{"n_head": 5, "activation": "relu", "init_std_qkv": 0.0273, "final_lr_fraction": 0.05}
Each number is 128 + 32 x the weight over its row's rms, rounded and kept within 0 to 255. Layers, rows and columns count from 0. Numbers have three digits each. The size before them is the row's rms in percent of the matrix's.

# up: layer 4 MLP up, 640x320, rms 0.0391, rows 331-510, columns 32-63
# down: layer 4 MLP down (transposed), 640x320, rms 0.0391, rows 331-510, columns 32-63
up331 110:173101122166115056119149086103105129139098149142150106120127119129156103160140169110134119167162
down331 106:079147138112128180149147168160122155077141108161139142125152125146140123107083099168117121145121
up332 093:103116116190116112166113120114133173158118116143174127185148147184105151084072142123142082109117
down332 090:113113135108158162092139177100109161158134140155064123156108081118101130153175095098091128141124
up333 099:119131130130077096099125092088145147113122111113144117131098138097151143153164163165164193099174
down333 100:093136139161087140127156169110125080099119109111151132101123161162122091153085088072160118119047
up334 085:099139124092099127063153144141118098168137137204140151184211088168134190122140185143128172140116
down334 094:170155122142140133194119125124136138139131175138116066104085136134123068096119135129115146104120
up335 097:110150132076141152103127060150178109173128152135128109127194156142138132108179199187121145120074
down335 091:088099176135173090120120140124092155130110120161135101137098125154121128132057084080102101101183
up336 101:077111166124104142107132119101163160090107144151105127099131162173108144137093118127146181094165
down336 099:188065106102160108136193081151139139158167191095142158167106068113131070113106136154100133148094
up337 093:132158149121131150157086210113092114119040200190122119082098115102095140163143116058156100123173
down337 100:172174122107069096169180205072179145108121132139080171128173113118129122197091103097186128106133
up338 105:149121160096109145114153090105137109128127142129115130145122108105150120196094157157081220177160
down338 109:110122083074146069094068148121156146218098130152163060136120148137103063127143162103129097096086
up339 104:142176120137133147117111112111087181102189156104189118099174147175160132142142125176179151117136
down339 106:120060085045099111101155161108140097129088101136029138107061123085110114152089119096086149113212
up340 097:090120115091056119057100155171154088195089203129098119131129105088104091104140175127127165121159
down340 093:188114089223184143164134152107141178086143085161210128118095164151124076171138117124109075143148
up341 108:083132149155115100182112167120154103144181136159102137046128176158183163068095116122112159128153
down341 097:134100149104107161086183108121118129121066140093189130224142114124072083174154170102122126105104
up342 097:166177084129125139117166119112152129191141096123129170077104174118130101177108128158125161164109
down342 095:122104118118135093147140183094125142077138167124126165143144121108121167123122134072155101113137
up343 094:139123157161182119062088053224186124118145166130143125142172125165121195099098129140163096159136
down343 098:115097104094107163165188128114088141140085091116146098133082147133088082104185126116073160083124
up344 100:205130151123160177112062110111060126152097137152101097093156097108141124122109125190161159137063
down344 106:071127086140116103137135071129141125123149124101119104125143114168118101084111141113125134141140
up345 099:137169160162131148152142142112078132098154142161169151102137162151142118150111095170129138190178
down345 095:119097167106102068080132119117165126122113129150138156163098109151104148122164140110124120052061
up346 105:074154105194141100000156114156146151117084120140143145166163128136090151097181105066097132122101
down346 108:154153120110120153166130088056084136142131116135130112116144113100206175081068110138139135100129
up347 101:118096109138074148163157086121112092094156121127096114112141145153093095102098126133121100098150
down347 098:147134145110177073095088135117088135166127154144138129163112074143134151109189179117159146111043
up348 104:169092148128140122060135055051165152162052158045140143138151109182180077131162131103161121169128
down348 095:105151131131129136204126200161103100122163115211152101152125181096046152060091172160101158120124
up349 112:100143116110179131109152142087112131086125145164094107134160063126148113113148107122097121166102
down349 121:085094154086133094183210154148083139195185199172082166121093158140155108170134113096053116115153
up350 099:131132142133153075087045176109172164128141072112106126162088115170144143150149107127108173097162
down350 095:109102142103130176172172100170064114124148143135186144139140095073114084103115136165122119144107
up351 098:163175124086105125072137175077145150133156145165103092141139164121144094047143196085094127140095
down351 097:147072187148176145097135150197111131099098129136163120147097053143113148123145040125080161103122
up352 095:079167099128173065173155150128136080109131080137095158141154042145136162119117171098074095165124
down352 089:177084153127111231137097109150129148155102177126147105121090189115139138147171085138156151096113
up353 095:110131101113070091192116132160129166168163182120124041156125102131090066166156146113169153100150
down353 094:136134179065168157107106144093076135147119058147126158131126182177155141114115080155115103134097
up354 094:127142169143158126136084087106088112101151135113161113193155132128090169151081195102189143163142
down354 100:135094084112060105143105148106206149149117130155152128115133139159069105110153096200124103059104
up355 101:129196073125145123118176117083158135126155116102169128146144159096122131077100125125135167068112
down355 100:113084113160139108104045092188137149143097088132123157122138094143167118193164137126134104154116
up356 091:135124124137162128161155133121139127112163142175143147126155062184118130148110124151125051101092
down356 093:097199140103137126129127119121147099111066160081140178138132120083136132093160163085196167109138
up357 106:068165090079104107113157177159103150178119197172170143200153152168183171162093102152144126117228
down357 097:182104124196169132118080072096162121063121033085112102072129109118121116072193203133133122131034
up358 099:055104148115168100111086085144070132126192156126118166124110166167095151126123181090091116157105
down358 098:179135110123096159137160166117207135088043068112145079114093085101169110131171055126124120107183
up359 104:099075113152152155136094141120210181185101153144154157089147143156112119100144101149133082088155
down359 096:162123171145134137095114052145137103112176137157121086132102121116093171157123163108075162117131
up360 100:095126126120114163170161140146113120102088135086065121180120159115133146173133130088104136155159
down360 097:161112138078135103092077173081125135136151105157126136101114139101121112149070120132194127112110
up361 096:112152162136130105141120168133099103168166060139099160156085178121112101076130162141110183182198
down361 100:087149092057112122119137075100116147077144145091167101075068114144120128202115149146116048144126
up362 102:131172148062096132166109166145133168102148131121106133091100158089173171125137112099091093103148
down362 090:144096124179169120090177072120144097137124077155125112154118116150103083163106100187115142176113
up363 103:153136080118139150103038102116089133103167172118111131128113104079186143135152136064145074101138
down363 095:141088177128106165174158153109158123154102091160212130123103155178091139136094153186133163155133
up364 102:088140095170130131096147128125104136134081161090188118133132150110081114121150162060143133156142
down364 099:190106147133172141175088128163108097133172087197092129133178062119138116165091099195110137166118
up365 095:091144068152157114115104106149115166126096138182130077108156188082191125099128093110100087138076
down365 098:131114152098092125151149170141111133134161084159150172128092100178103148168147160128148152118177
up366 094:112154130123148134203116149146096082144111145157088130098119091114112109110156062108166175144178
down366 096:132095150076188139133124119111150160103180148187162145146124183121133105112125152145090104117096
up367 104:096071101099149167135133118218153115138154148091082140092154103079135105105135158104048129110110
down367 098:153160139174062131127143176076091151103108124134165133130165136188103091189171132149175152133141
up368 103:164161167125113155086128114171090099158208093142158124087145140194113162127141140155145124132138
down368 098:098138143099122110157114135094116135145076119092129115170124118080111099125145147131092124141174
up369 107:173141105211158127057135146115143136125075174156106124100153125124119118111123095114060080076105
down369 098:160133148102097121165113069100109132149156052109127092149161146126123087147122160128203156172130
up370 105:149143144165176129097135098049157186139130088103200150133162110130108121119130153088147149114105
down370 096:162108131149098137163102131175093116094097178146104075153123150081096166106144133175054105144118
up371 098:156147129088123129101061184083163092109202125120142178196135126114076143119100129133157156119246
down371 096:098102129130098065136169099134096137152090125133119115053088151185132137124168118140113108114054
up372 091:116142101132114170110109154118104089106182090107164129098154095159099089147129184111105134133144
down372 098:111115179157118139127111104113087135131061144106184130182174157085146115128118174124120093123129
up373 104:099162104175106164152151103114074130158149146158113117122114144122134102120107137112106121184148
down373 104:174140122124159075123054108124180097112132103137152147192139139080100124124120159135131123132084
up374 098:142181113157143125076145092129075156150124148141127083099125181086149113148157170123183088100133
down374 094:101100075107098159159131125132200113081118108121131109108165098141135148059116092116068156163137
up375 108:137116131176134087124107110119061132152076147119168068153130136156139165089129118183116131118107
down375 104:085114112072137191147096119135156117131175123152108169104125134103130134171119173094152113161163
up376 094:119123128192105121118171089110086143096157138148077163181133161030115125155081140144156085129162
down376 099:181093135109172181135151109096136134183141124148217054118159117147129126113141114106144163126071
up377 100:147155153175110098122136105091150084095118093166118125114143140156123123067117109122164078105168
down377 099:155120165096172082077111160125129162141161147121116121118110144164167122172149154099101208095138
up378 102:117108171115137143076140144173100117136154158168154140111146157162106145138158094139104089079138
down378 089:125139098139125133166169145105124140119080085116114117156093067133164078143090093105128173164142
up379 095:154162140123097166168116138116139145124126203105065131169096151151144114100108157107070181132095
down379 098:063120124175137169167195156155177077026124103143132105090144047079075106189157113171142105156131
up380 098:153177150186138110169161120190183131147129157173105103156153117106149156097130101121132130116173
down380 102:124088061085119126124102141084064046093105150102125150153078118137091106187159145079150183126110
up381 097:119166097138150122186075144062169094137132140139115172162105125129142165077130190084121078165113
down381 093:131097130100080141130167172111125137135125123180121097115167107162180104162085104161068141056092
up382 090:129118123156152131073161152101092140115100168082239154155111182119184143131122101125117076105163
down382 096:118181098136111119181096136126165106149172090243074101141178107118115067158138208119120164146093
up383 108:084124132067111091073092151097127075116112123117150182145104179068147139166137107068157172113155
down383 099:158130110194179143144152132146136130141150137142082074100171075166088103082145205154079122160111
up384 095:127093139095153119114128183098169102225135146162100162108147147134078121118110093074151176105160
down384 099:159173064148084125125141098142126104075173107102140151156130140151139125145114153143147092143089
up385 094:093132094137131128152064144165124116135123162125074131179202100117109141126104130139140119088139
down385 098:125155153180125140186126072128100092112133140186114079094161168170134123142126140131143127174087
up386 097:129120165107086113159123115162140134158107149149151140127172153148143103074102104099107166107070
down386 092:139139074148112118125129147061165123088166106109100116135102133117141121160169179156114096112163
up387 107:140129093163133134155121141155161080103111131123168127091089109231128155075182127089109078168101
down387 105:136166112101138077089124086118063113189118148114111095149177124100113096124102154163160077105142
up388 105:105129144144120060184089101092169135114133164154125131125088054134134108103157089102113098091141
down388 099:138152091148127155110132147173129096152094117103126155166113141109146152105105168090113115131082
up389 097:135143174079127163159168106096135162044134135110091079109073155110117209113071170120159117123127
down389 097:108144123144145140116092132137136127250101139089203180136183122195161035146205052156087145125166
up390 103:175096102178084163174119126129148094165117102107206076139168138127088133109153157144158181117142
down390 102:116181134062151032083162142136116164078110144160117118126082150152183150152128069077150079106114
up391 097:109162179178124167125148120108106127116084116105155111153112163135079121140108098157104054091130
down391 101:148143142106149116145133142120128083162158128118143113095114127108172122154156155131157196151101
up392 093:092143121150157104176137133072182173088123114188117060101148115124119140132187105139105109080136
down392 100:146109108132166169142163159155094091156152186128145146097103148157132155159087128147099129147140
up393 105:108169145131119124128146091102148105128080129102104139081102146107100153157178212141112115102071
down393 102:122075093116141122155091161182085125148164107154162133180128132194173114101130104107126158161187
up394 095:153143195112190165184126109158166157174108111129143109130116159123104075082154160200155127162083
down394 099:110117050187117141104156136077077128136147144156119126077113145109162209150156100094099096125144
up395 098:090122130127100187125135109145058100076148135124145092121157144077169120154120126203109060127095
down395 093:194116161146143087121090137149175154166144109119094175121086135140098127095130120087150158144136
up396 098:145075134188123070123104118131161121114143154135180148156176142202084102117124149136161092133210
down396 105:121167171099164163123143179134124105144116118084084097126131079062138205141151101094094146086086
up397 094:147098151173125120141086183094053130156102091179168122096136115178097083084145151093100156102120
down397 096:136111113121107138137143098181182137144171115055105143111088177117162148184158149163138122138128
up398 093:149097106120113149133166142163102193103108157165130146150188067091156176146109156077096096112168
down398 092:060148127128122151119122099086114072159071113121099147096024210184090094103148117132110137122136
up399 095:103131119125125168112145112151101120155062140157139128131137159131147151127117109098111148129133
down399 093:161119143144171118120112136131177174157168115105101129098140121172100109108147121120134090163136
up400 101:119101169179145096121128069140117107148181097145131077100144176164235118099115109097111184153168
down400 095:157158153114152136141114188135148132101077149110136138133120134124029149148177179207138087123119
up401 091:079093151116078137171124127123103109135130173188156125164150105133118137104093151113097170132124
down401 096:139102147158106111078119114145090112144123144049134116112110132090091161140092146150175079129150
up402 097:061096173129079150105104125078126060170088113075139128156095119170128151135130117115214040105119
down402 098:167128114151167098124105136154138183069162147156133147098126080082151097178157164131058223181187
up403 098:114140112099103097118116165126137125110146133183110123163114124094185075115127119182108107158116
down403 109:146110078133183113114175083108071163138140124111170104113126084124098146163162107154116166127112
up404 103:112162179085089079111107067169139095093173118119119137122150153135172148173155139145153168147141
down404 101:123156073146174163128154179132074161161103127117139164153127108137103123127104160085079119074057
up405 098:080176076167090113119133101152139108157137118145156086122134149125126144088181155083119126075155
down405 092:141118178082121133106128155098106162126059136166176106119120193141143120157119111149113101122089
up406 100:156146081136110181147124141121106134140123140105158111143137170100119132069153104117122127198135
down406 111:143107123080128113074121122182197136159071151086172096141153122150095125157137111144123100149170
up407 098:106124111142122194153080138121119105181140142142133123124138119184053126058131063143072135156077
down407 097:159154118089110100160154117109140146093120098135126119128122146139154134132129200149160153091127
up408 101:130195092140148107164044113054125185095079135099086103127145125160117088138107101177099114086160
down408 101:109070155129128081130167184177111075198167142122150111120124163144137156100172121053131135158100
up409 116:084139153138145155092134135074140143120162172118126120069136177127182076132086121099123140130124
down409 104:196127116173094144166107094149097109127112105114163111173119114127063181115187136158130157123159
up410 109:055189101152114097164103114153118155102122123103116098156107101164127153076108112135088147099136
down410 109:173146183094130142114107158117078100197111132094162153112124172203114107167138158094134130163158
up411 104:107168126172134143102157153149072157110138120121146132168182151141087161119166126128176133206128
down411 106:117129132064142097189107128131169080200120156173133082082086137167128105129099108134095124055137
up412 106:148111123115137135134113079144111141171130147113171142119150114140105136113174094078101140136168
down412 100:104142136170110153125121129110107123115170144145088123186145187116180187135091159148146129133088
up413 099:135114136082112172138132155132082103118154134164172194116152169209094150109122175099143139146184
down413 103:085141091137139108117074112178127121165138127125117061132167097161114080145126084184155143184134
up414 101:093109081165166113123138093159124127159132166157152158142151172154066131092113172115122140103151
down414 099:137169176070110161118114188092165098062153130146121153125077107095140100139157060102107110118118
up415 104:080128249141159184092149126132162121126073102167136095113193115137125175144157143153135149112116
down415 105:192170081100148062132100133121111131146167165090087149154086163162098120098112094117074109125105
up416 100:117066110076109122124089109128146110169119101161144146126159121136119224098061145156165168124108
down416 108:135179154189120162135179159137114130079138129097083131140172134130115019190185117108127106108143
up417 089:066104160099123173159147169107076121113132079154098137099133044078118095162106108099113119158145
down417 093:146160047176156090130056078118121133139108182111150181158139107171175118067139133131143154126115
up418 106:165106115097120053142134161153055103139078127173098131119107157150107147121138131188147125110111
down418 105:102115152144113178135117113099189145106160100112163103139127101097178149127135131073096112131166
up419 093:157146187060123173095133148135114121095119126098126148075172159122124097112167141151121097170123
down419 093:088093098183114101148085078125120122168145123171131106225095129132115133141106093130125101109129
up420 095:128140131159160100141114158154157093152147128105144160091134129152113121142132143122134140101094
down420 101:164161112121115094177101091122180134098111113088084154110163125095139154083140166125176133156172
up421 100:120177083160121140076145113137113189082182213159119138174088075109127084091049133149054083114127
down421 106:168079149087146153102128152119154117138151158164099120144138152185137146206125114085177177149085
up422 103:130098120113139125118092119195150199096177114173146122111154158117090168058165132128137102089067
down422 103:157154141191122103084106162097131103173111145073092105147158103103123093174136127094111167118167
up423 091:031087091083151104188107162122153159146147166117143202087137167145121121137159143133047109151141
down423 093:236192083157126120058103071100140144144114108138165025128153085153104113142136106141189112128105
up424 107:118180179084164100104124163086181134135204030095108148154084160152178105109149112144101148116185
down424 101:121067087121163177151128113146096130079141137121135107090113099088137103082073126169176088180084
up425 098:146109124136130066071146191129160125151172138157050194184140102121084129197148050097094135136134
down425 108:141081132156109129098143155157067128085153169126086107119124078164110114120165102065123142161086
up426 108:129126138109033140118107198127097078191117087123179172168114121110089132103077137090112159110162
down426 113:116130190022166102132091152090127098149102155167132157135109118185149109170142073107121137159118
up427 104:121097167135131084174119128141124142137107149217156124101132148136186168135061105159096115104119
down427 102:174170110158153179060118151125154141111158080055105147124123117161089107148235139118135156105172
up428 100:172155157136135107161177183118082081112118061095126112145177217165074103155151154071114094085137
down428 102:068150162121129114101113094147095214125105149208101077122127086112184133077097146146187070121109
up429 110:178158095177097090141132115075140065073087133111181157078194128113161179161108174136159159130106
down429 102:153102191099165162137145152126123157169165129159132079167114157130083096134150054135068125145139
up430 094:122108096109105192130100051158084134143118117119120189087098176108142108123084151131086147175144
down430 097:132168186150070089086156166146085063124119136168142106133116120135156115166141071103092103111121
up431 104:109072105110111135063163124149131095151169097111143069168139152118107086117106133147079159117153
down431 100:157171146155092167161117053121181152166143154127108166065084104097098159136139121111148162167144
up432 089:150084147107123129175116148111142140148189145092100142090123092201083117140150108140202074136131
down432 087:133114155120090129146128143109157140126107159095133145161146161070141141143105129099101117141135
up433 100:175122099142186167099166091068087135164117099162136138081166101084079115053113137152166132080055
down433 111:129178134154084101103088157173154117106119131071111084177133169137144074111153177125124133161112
up434 097:154149042150128106093090128144142156118114156156117128153134082107097138119174133106132107137099
down434 104:153124116044125175189162123069126120164134160106145166100098156150163142155149097114138167140151
up435 099:102185094205119121161108112127109098079149140181106142184086108185176128091111116145043131106079
down435 105:102036137050110178107162094168193115166068122135193190101146160121081098158072111099150121166150
up436 098:112065154152127109155094057125076194139162140184134060080166174094102174145113096141200138123132
down436 095:122160145122154141054159139117114047112085124095206151178107091176173125164159195151134102138131
up437 104:161131167113087135140095126117174115086187116101154141163122206148085132088156122101114157136148
down437 098:080153094126169103151116076148098102188092114142096138110134047125196114121089210153154058145085
up438 106:031102142123139116111142145073154139062117052100154178097101195148106150146139069116080156095165
down438 101:187173123133092128145109075155100133163143192126108117186169110107112168074127197132167146138086
up439 092:092092112095125114098160095073177180159086112097156213140133137173103141180118117144170087134131
down439 104:136156103115165159142146122112133182120207114068102158080117101107113104118083214151116102123079
up440 099:112091188100082104131153167107118110150157061073157140115140189078129149072188127118118127053120
down440 100:113134114109197125140093104090133138156136190214113110129098109162101154135120117122153118160194
up441 098:097175133093137128201130125109102135143084092099104195112156204110174112060104089142160167110129
down441 096:116104117127114184066163156101162103156189137164161090134133101116135175138195129122099131138111
up442 097:102094123159179142125145116086159142170133123129151104109174164115104074147187135143180105107083
down442 099:134150101178114085135092132137128117082129127123108124170065103122136136151129176122068090166164
up443 102:134093139081137142084150083068162132184100127092142168129167131083108157165130161093093197100157
down443 092:136128137136144103181126173176081122096177092141100127113127134193140120107129123123191064155108
up444 098:169124116118140177114119144114186153150128124119129145195145102190071099146143119128088116109118
down444 099:127123120129123122104158167130113094119174154151090158146073081146183185125094168135074092211087
up445 102:113130080143085112137037129170132137174126193150143128131155149165109108129146066104142172094146
down445 106:117126159110152097113175099110152135117134095131123130150093157092139161137143170137106100147113
up446 107:057108147184163087110147116140122052169117089150118150151112200156177149156110109070151205068153
down446 106:130164126094072181158113145134176135110111158076128119082175095091130085134169137140113109209120
up447 103:067087133102124155113104122149119125135091171127136165099120145205121150157128118156083114155089
down447 096:184156073125115114107160142107104112137163122107113096173072105084161105089118122077144133120152
up448 107:118112168124143134135158095100083171133101141106136089120147119183143145100129121116169176063096
down448 105:146162090120154108098106152104172126134131116164099139176097135050068162167174164158094101141176
up449 117:129126138141127120120117140173178108173043136109181102182137113149100112094201188114143096080194
down449 103:140150145102087133137133105068076139092170109155100139085127158163136166158073066103147183115070
up450 102:119184151153114091106130105071122136108110140103130145104134121145176052136141133119090144109135
down450 096:120069094101133158111158163149121091143176114131135122139133124114039204127134095133164100105132
up451 098:105122088152110165093166159162076106118214124069097132162175111151122108091069165126116166113146
down451 096:116120076131164112157139090113199130100071142197150176122108072161137183180153099123147079180111
up452 100:145134120137102172109137093129065120118131130141142091160156104086171117115201120151092180122077
down452 095:177157101141142084145147152136140140118112130113157124087104164160102143093091125128199071086145
up453 095:131163130137134120209129127179118139158115107150167125129105121179115160099141176078198086153145
down453 092:091085102127110133052130083084118159113138170145112164169169136060153120137149161136041133133105
up454 106:152098110058118163131132110101099103136113131118131192149136117139126187155160144099152126168152
down454 100:100119140149107089112157167152163122126144110127137049101095085168120109165062093095094152091098
up455 099:125113118166107057126096130110179137136105048176116104118155102138182167081109092109176112069165
down455 102:133122149079142122115165126129103100117139168054136140146137102127115106166123169077112128119139
up456 095:178126185115147237152113119095134117130097176164098169112117133136133143145084134115097185109156
down456 103:113084127171153105105112170114116152080122064122126126111144130055133060122194168159104109085142
up457 103:124190074155157153104131107161041109109142156163065118105121138111100149065090147207139111162081
down457 104:173080141118168143181104121130144122091169071084084096121148075107167146155123168074127159107106
up458 100:146142148126112147144085176147160180146167133126171133131144079072126092113135118128143106096074
down458 098:109111155106113169117166114116085126094092171176135110103108144183126067105103166120180145133142
up459 089:156134101130192130192129110143085142121191126049156071111126128098147146120168136146091121106071
down459 106:159179126079161151074151094108156091076154141182130140118127086208140081145085091126122135127112
up460 095:127148144073129153125082170146118088177136135087182144132068130133121141159129135145095144150197
down460 095:096126169180132136163116100110175132066092158148091109117205197158094144137162111119141100050089
up461 092:173209145184120057156102090216111082084107158135097147184128130133108111175129107093128165116139
down461 102:192145051070093121123100134101117122173165135123122073132119112097088122129157133156125096118158
up462 099:194095066195128100074112081143092150089107184176101100153180142120080121164129117141180143187101
down462 096:096152143064055138178138185152159086184129105117150119073070105174157102166139143108078126102153
up463 109:101186181169098143129111174152097135171110143145145074095123127114149181153117102157147118155080
down463 103:119058106084162164165182054113113120103141107098117201153115135149128102047142130107126149116180
up464 095:134128154134081154136184162120081182092121106158083163101143107148150184103133094102077161174151
down464 100:093132119099143130117121148113117107154111129119121130134104099107139090130108082100203114114083
up465 094:192106128078203083149168059110152100155114147119092130199123134095078094162125109073118099121129
down465 097:168119068145127176145145122157116134114134130140149117111193132179130158110084187151133180084111
up466 100:124081136174103104128143072130155131108135144124125107122209108103093145131117149121110177061091
down466 115:115081165099157085116112094110123115130105114130155062120183108159166155082123114151113127111129
up467 102:139099136081159131163126097068140118153158156169124102103152172116156146060130108117123108129093
down467 102:159095142191145101166105173171083117124097111110076151149124118141109166177115149104067151147165
up468 102:147106104130086110103106121125135085131169061131132077078095152178116156166173126095078132028171
down468 094:144102142101139107126158113127112119139033129124128130144153137126105107091094158103157154177115
up469 097:184097144113131050165084176073187116071167153135125094141108114115115129104151102154154125111081
down469 095:037133120098137181127157102153102089135103150151121140163102127177176196129108121147099123130150
up470 102:065132198112135140153135149120107089175098107189127142055187149122141157109113145094140139136156
down470 094:146103100115158153126096099135135175126122167079104120217074153171093146151177115159105131127128
up471 109:102108120119194120159074186143097146126122105122151178150125153123104177151093108110116097133099
down471 106:120173168202142125160155044147164141108121120121128094089152140129152111124091178155165106119115
up472 105:090133128157113119060165105122186130149141149119152158071153145137068134146131225112139193127149
down472 101:155122091085133084207080120111127096117142133167153098195114116137159159148120102096090138138107
up473 096:195112153149113143128143181127136117130071166133162108138114149117096171190092168113136080131173
down473 098:100135110097140095112094088121127151132151097136155151103115170158131061105153099140133168145092
up474 105:163153153134083118185185138149121105136146130142119122161155123106112128104160133105144146106158
down474 107:065071047131147157096097097118078168127173091126142171126160119145142121154122090120125135091170
up475 099:097082091071178093109198182110146115165148162122106110111118129174104073161076102129089159138114
down475 092:154185142192068142160053085140134118113066117088159122126157144107157151066185121123168064124128
up476 094:099149119146098127097135117125165098162132152154145071132146118163094162086135137107156106157143
down476 101:151089120157151094117169104160095089137131141117121084134096186098148158157112119094112113131120
up477 101:190180114121170110102097122132100153100150201107116101163099083190110099138129169206168106111104
down477 102:056090122157101123119132084154106116168119077108165130078124204109131155131148107092104125108163
up478 107:198130194209096159083127078172103143139099136115123135192103129175123147094135161094150137119099
down478 105:120107122127155122110104129092141132145083094183182077126141113170115136143104120155151105130142
up479 110:098132161151143114135136097118076130180107133163173086144201139121118129103089159148127121152103
down479 100:128121135132137142126105139129119090026164134125099174121092136121133145161146104078189108100137
up480 105:125066144113198157128098089047098198114109175150140098196179156136110137137156101137115101151139
down480 099:094161100123083102145114152105153089117147084118117144090087068106122111096097162063149118088108
up481 100:141098114134209032090055097144111109149131132174162119149143122128140148109131093174130189114161
down481 102:114129127101099189131159137104146145128153158094130127128169107099108091125106204099106079134165
up482 092:107108173171140098131062117083078134106151113098170089159200112172059086149170130089140180140140
down482 104:156167088116107192130179106139193159192120104151109147114086193110161115129163094199121089132120
up483 100:179148131140085166052098112186109124157138149111131143122144108195132168166171115159084104191101
down483 102:091110166110123165150108172121144089078111160138126123191129127121142108118115140094161124074113
up484 106:050210103094129121145138125135158122176109112104142184088148145134165081132080158125065082144076
down484 100:170090138161122158159104150098139134096141136156128114154143136118070157134164100135186163095156
up485 118:149122136155140164159127139124123077177114107144118074123146117171077126119141138105118102091136
down485 134:120079127174158144105139067169099102160097162125110087104135184102160167080045114088128091122138
up486 112:130121112118117115131134123115156175152126123122160085122156152183121081167105152119149144113159
down486 102:143108144144099147142180088184123083110094104175100175131109082094143175096136111143111128118110
up487 098:155101140141171162182199179191097140135144119102124104113082126140113206039139091131132161101125
down487 102:084152110126158191106088111067162171089150162133145123182174100121166054086123109121132078178125
up488 093:111152095182160152124170176140119119075099156148128163179063103162126144095106135090052101155102
down488 106:053131083143194137123104088137128148106121127155110086057195150069146153088101175157180159077105
up489 101:132122136135115116103065130136129167123145190129101176177149160148119172150106139075206172187143
down489 099:079087111161162120149160094129134049120140078149147065091137117096155072133127169148057093061121
up490 095:187073112113176103167112178068129149142127136114144147093110127181175108202109119091052091179131
down490 106:105125115108165130116114049162173113101113074143140081131147172131119169063122176084164133133141
up491 100:123105163084170138155106123172146150151134067121140073105149155172118192109124147112159096151183
down491 109:135121160147106093096135084071160071106150204149112167149170183119093125186117126114142129211139
up492 086:128138097128148095139104118045129122108140200107168084136154120103091100099118136125170103143139
down492 096:105118159110114109089112163165097165150109040102116109100101162105153129156126069127113148156116
up493 098:166104099121145129074136123167166137118148118211158075115146125130087142134124184168116129141117
down493 095:121114127180148145131089107111105193131144115045080144155124169105155101079142059073125165129155
up494 099:140096120139163121100141140127123087127103092183124127115101153153155112157121121117098154152187
down494 087:150116121143100114119134112121143146158118140106171120135145109139067150065139173138157122055074
up495 110:137128097163065096119128114119135011096116145180145160135141110131126120125148173116144183135151
down495 103:060144137083205091109119178127170182163125138106095141147124134145115165102102104142106103128155
up496 094:090063195143118073078163182125158130153172140220141065132135114115193076153101179111104078096187
down496 086:138205096088139144138093069153119117163103127090135200122091205161102173112154096140151170145053
up497 109:115105108153148129121145121155143117184105146157070066124159113140142079133142153173103105087098
down497 103:139141172110087118132157126096161137077125152163228199154143131153113135092136097082164160173173
up498 099:134165107190181173092084091107101169130073142166167083103105078067110205106156109104145025118096
down498 098:181138152132109157135173133128183126066225141100132161121205137086120071158143128142062202099150
up499 101:119120146107185154130103171146130143134150144136142168106105186155128103146177093184151122064110
down499 092:173121120142113109119163116138085137140088117179112089154137120116173151109098173062058137164124
up500 096:116060118094116167066205073104125159143134067128158137151156149151099094076140138073140172081146
down500 095:169146139162157112205097186157142111131188156139103135109128119102116145207117105162161113122108
up501 096:148159115188123162148083097157126154101164191120091124152076170124136157178119105171102163162139
down501 094:122086123071120075082135163120143131144114086154164118155196097118082071069131147060153101124114
up502 100:210105112203130144135102133113160136154139134154105080148103113148113101120077098101069139160083
down502 098:030169141057111100120142120120102130131139114094172142128197094096133188169141157150181050093172
up503 101:131116135160159139184126085097117136108144132142114154150116126120067140211092156148078057111140
down503 103:151186162111109091106125120131166109164098121103115116127157124106183107021163067115157197120121
up504 099:165144169143104111131143097134167136114090149094153099104130200160033098095148141129133193158135
down504 096:119098137117141149170148151109111158137160070134142154149104075068161133124158144178118103079180
up505 088:064134145164075093084142154097188060075149064092129144185172103120129135158164172106113167064159
down505 094:212153112169148163062140096164119127143111166121149137080139137115139142128086157158127116136097
up506 102:114132095113120119164130129156157130114129117141159102062184162163060116173123080116096105080204
down506 101:126176183132164122031133146124110165151149136088118151118147097091187122089096162141098153161079
up507 103:123150189126125126125114077084186051160108130116141166133152119054113147138154119081147103119141
down507 107:124128099139118098089100172116122161127144122143128096124173201177125093097130157154154139086091
up508 096:129141121090098170181105123136154096114084115118116129093111147127178130106099162150103102129166
down508 087:113074143162146140163181121116153112105107123072084121138156100150125142189184109081099164117181
up509 097:095136131099166106126192097138123138184087103082139100089134127145180123161099151190116120102133
down509 096:146137110146106152111039172166093095114153157161118154174053147112119130119132122085156133170137
up510 097:120155102103158142102142133133067133141154104152157110080140189095096073096143102095133093123158
down510 094:138156108106152101169100143133115113145105166086125135176137159188125163118141139163144164115085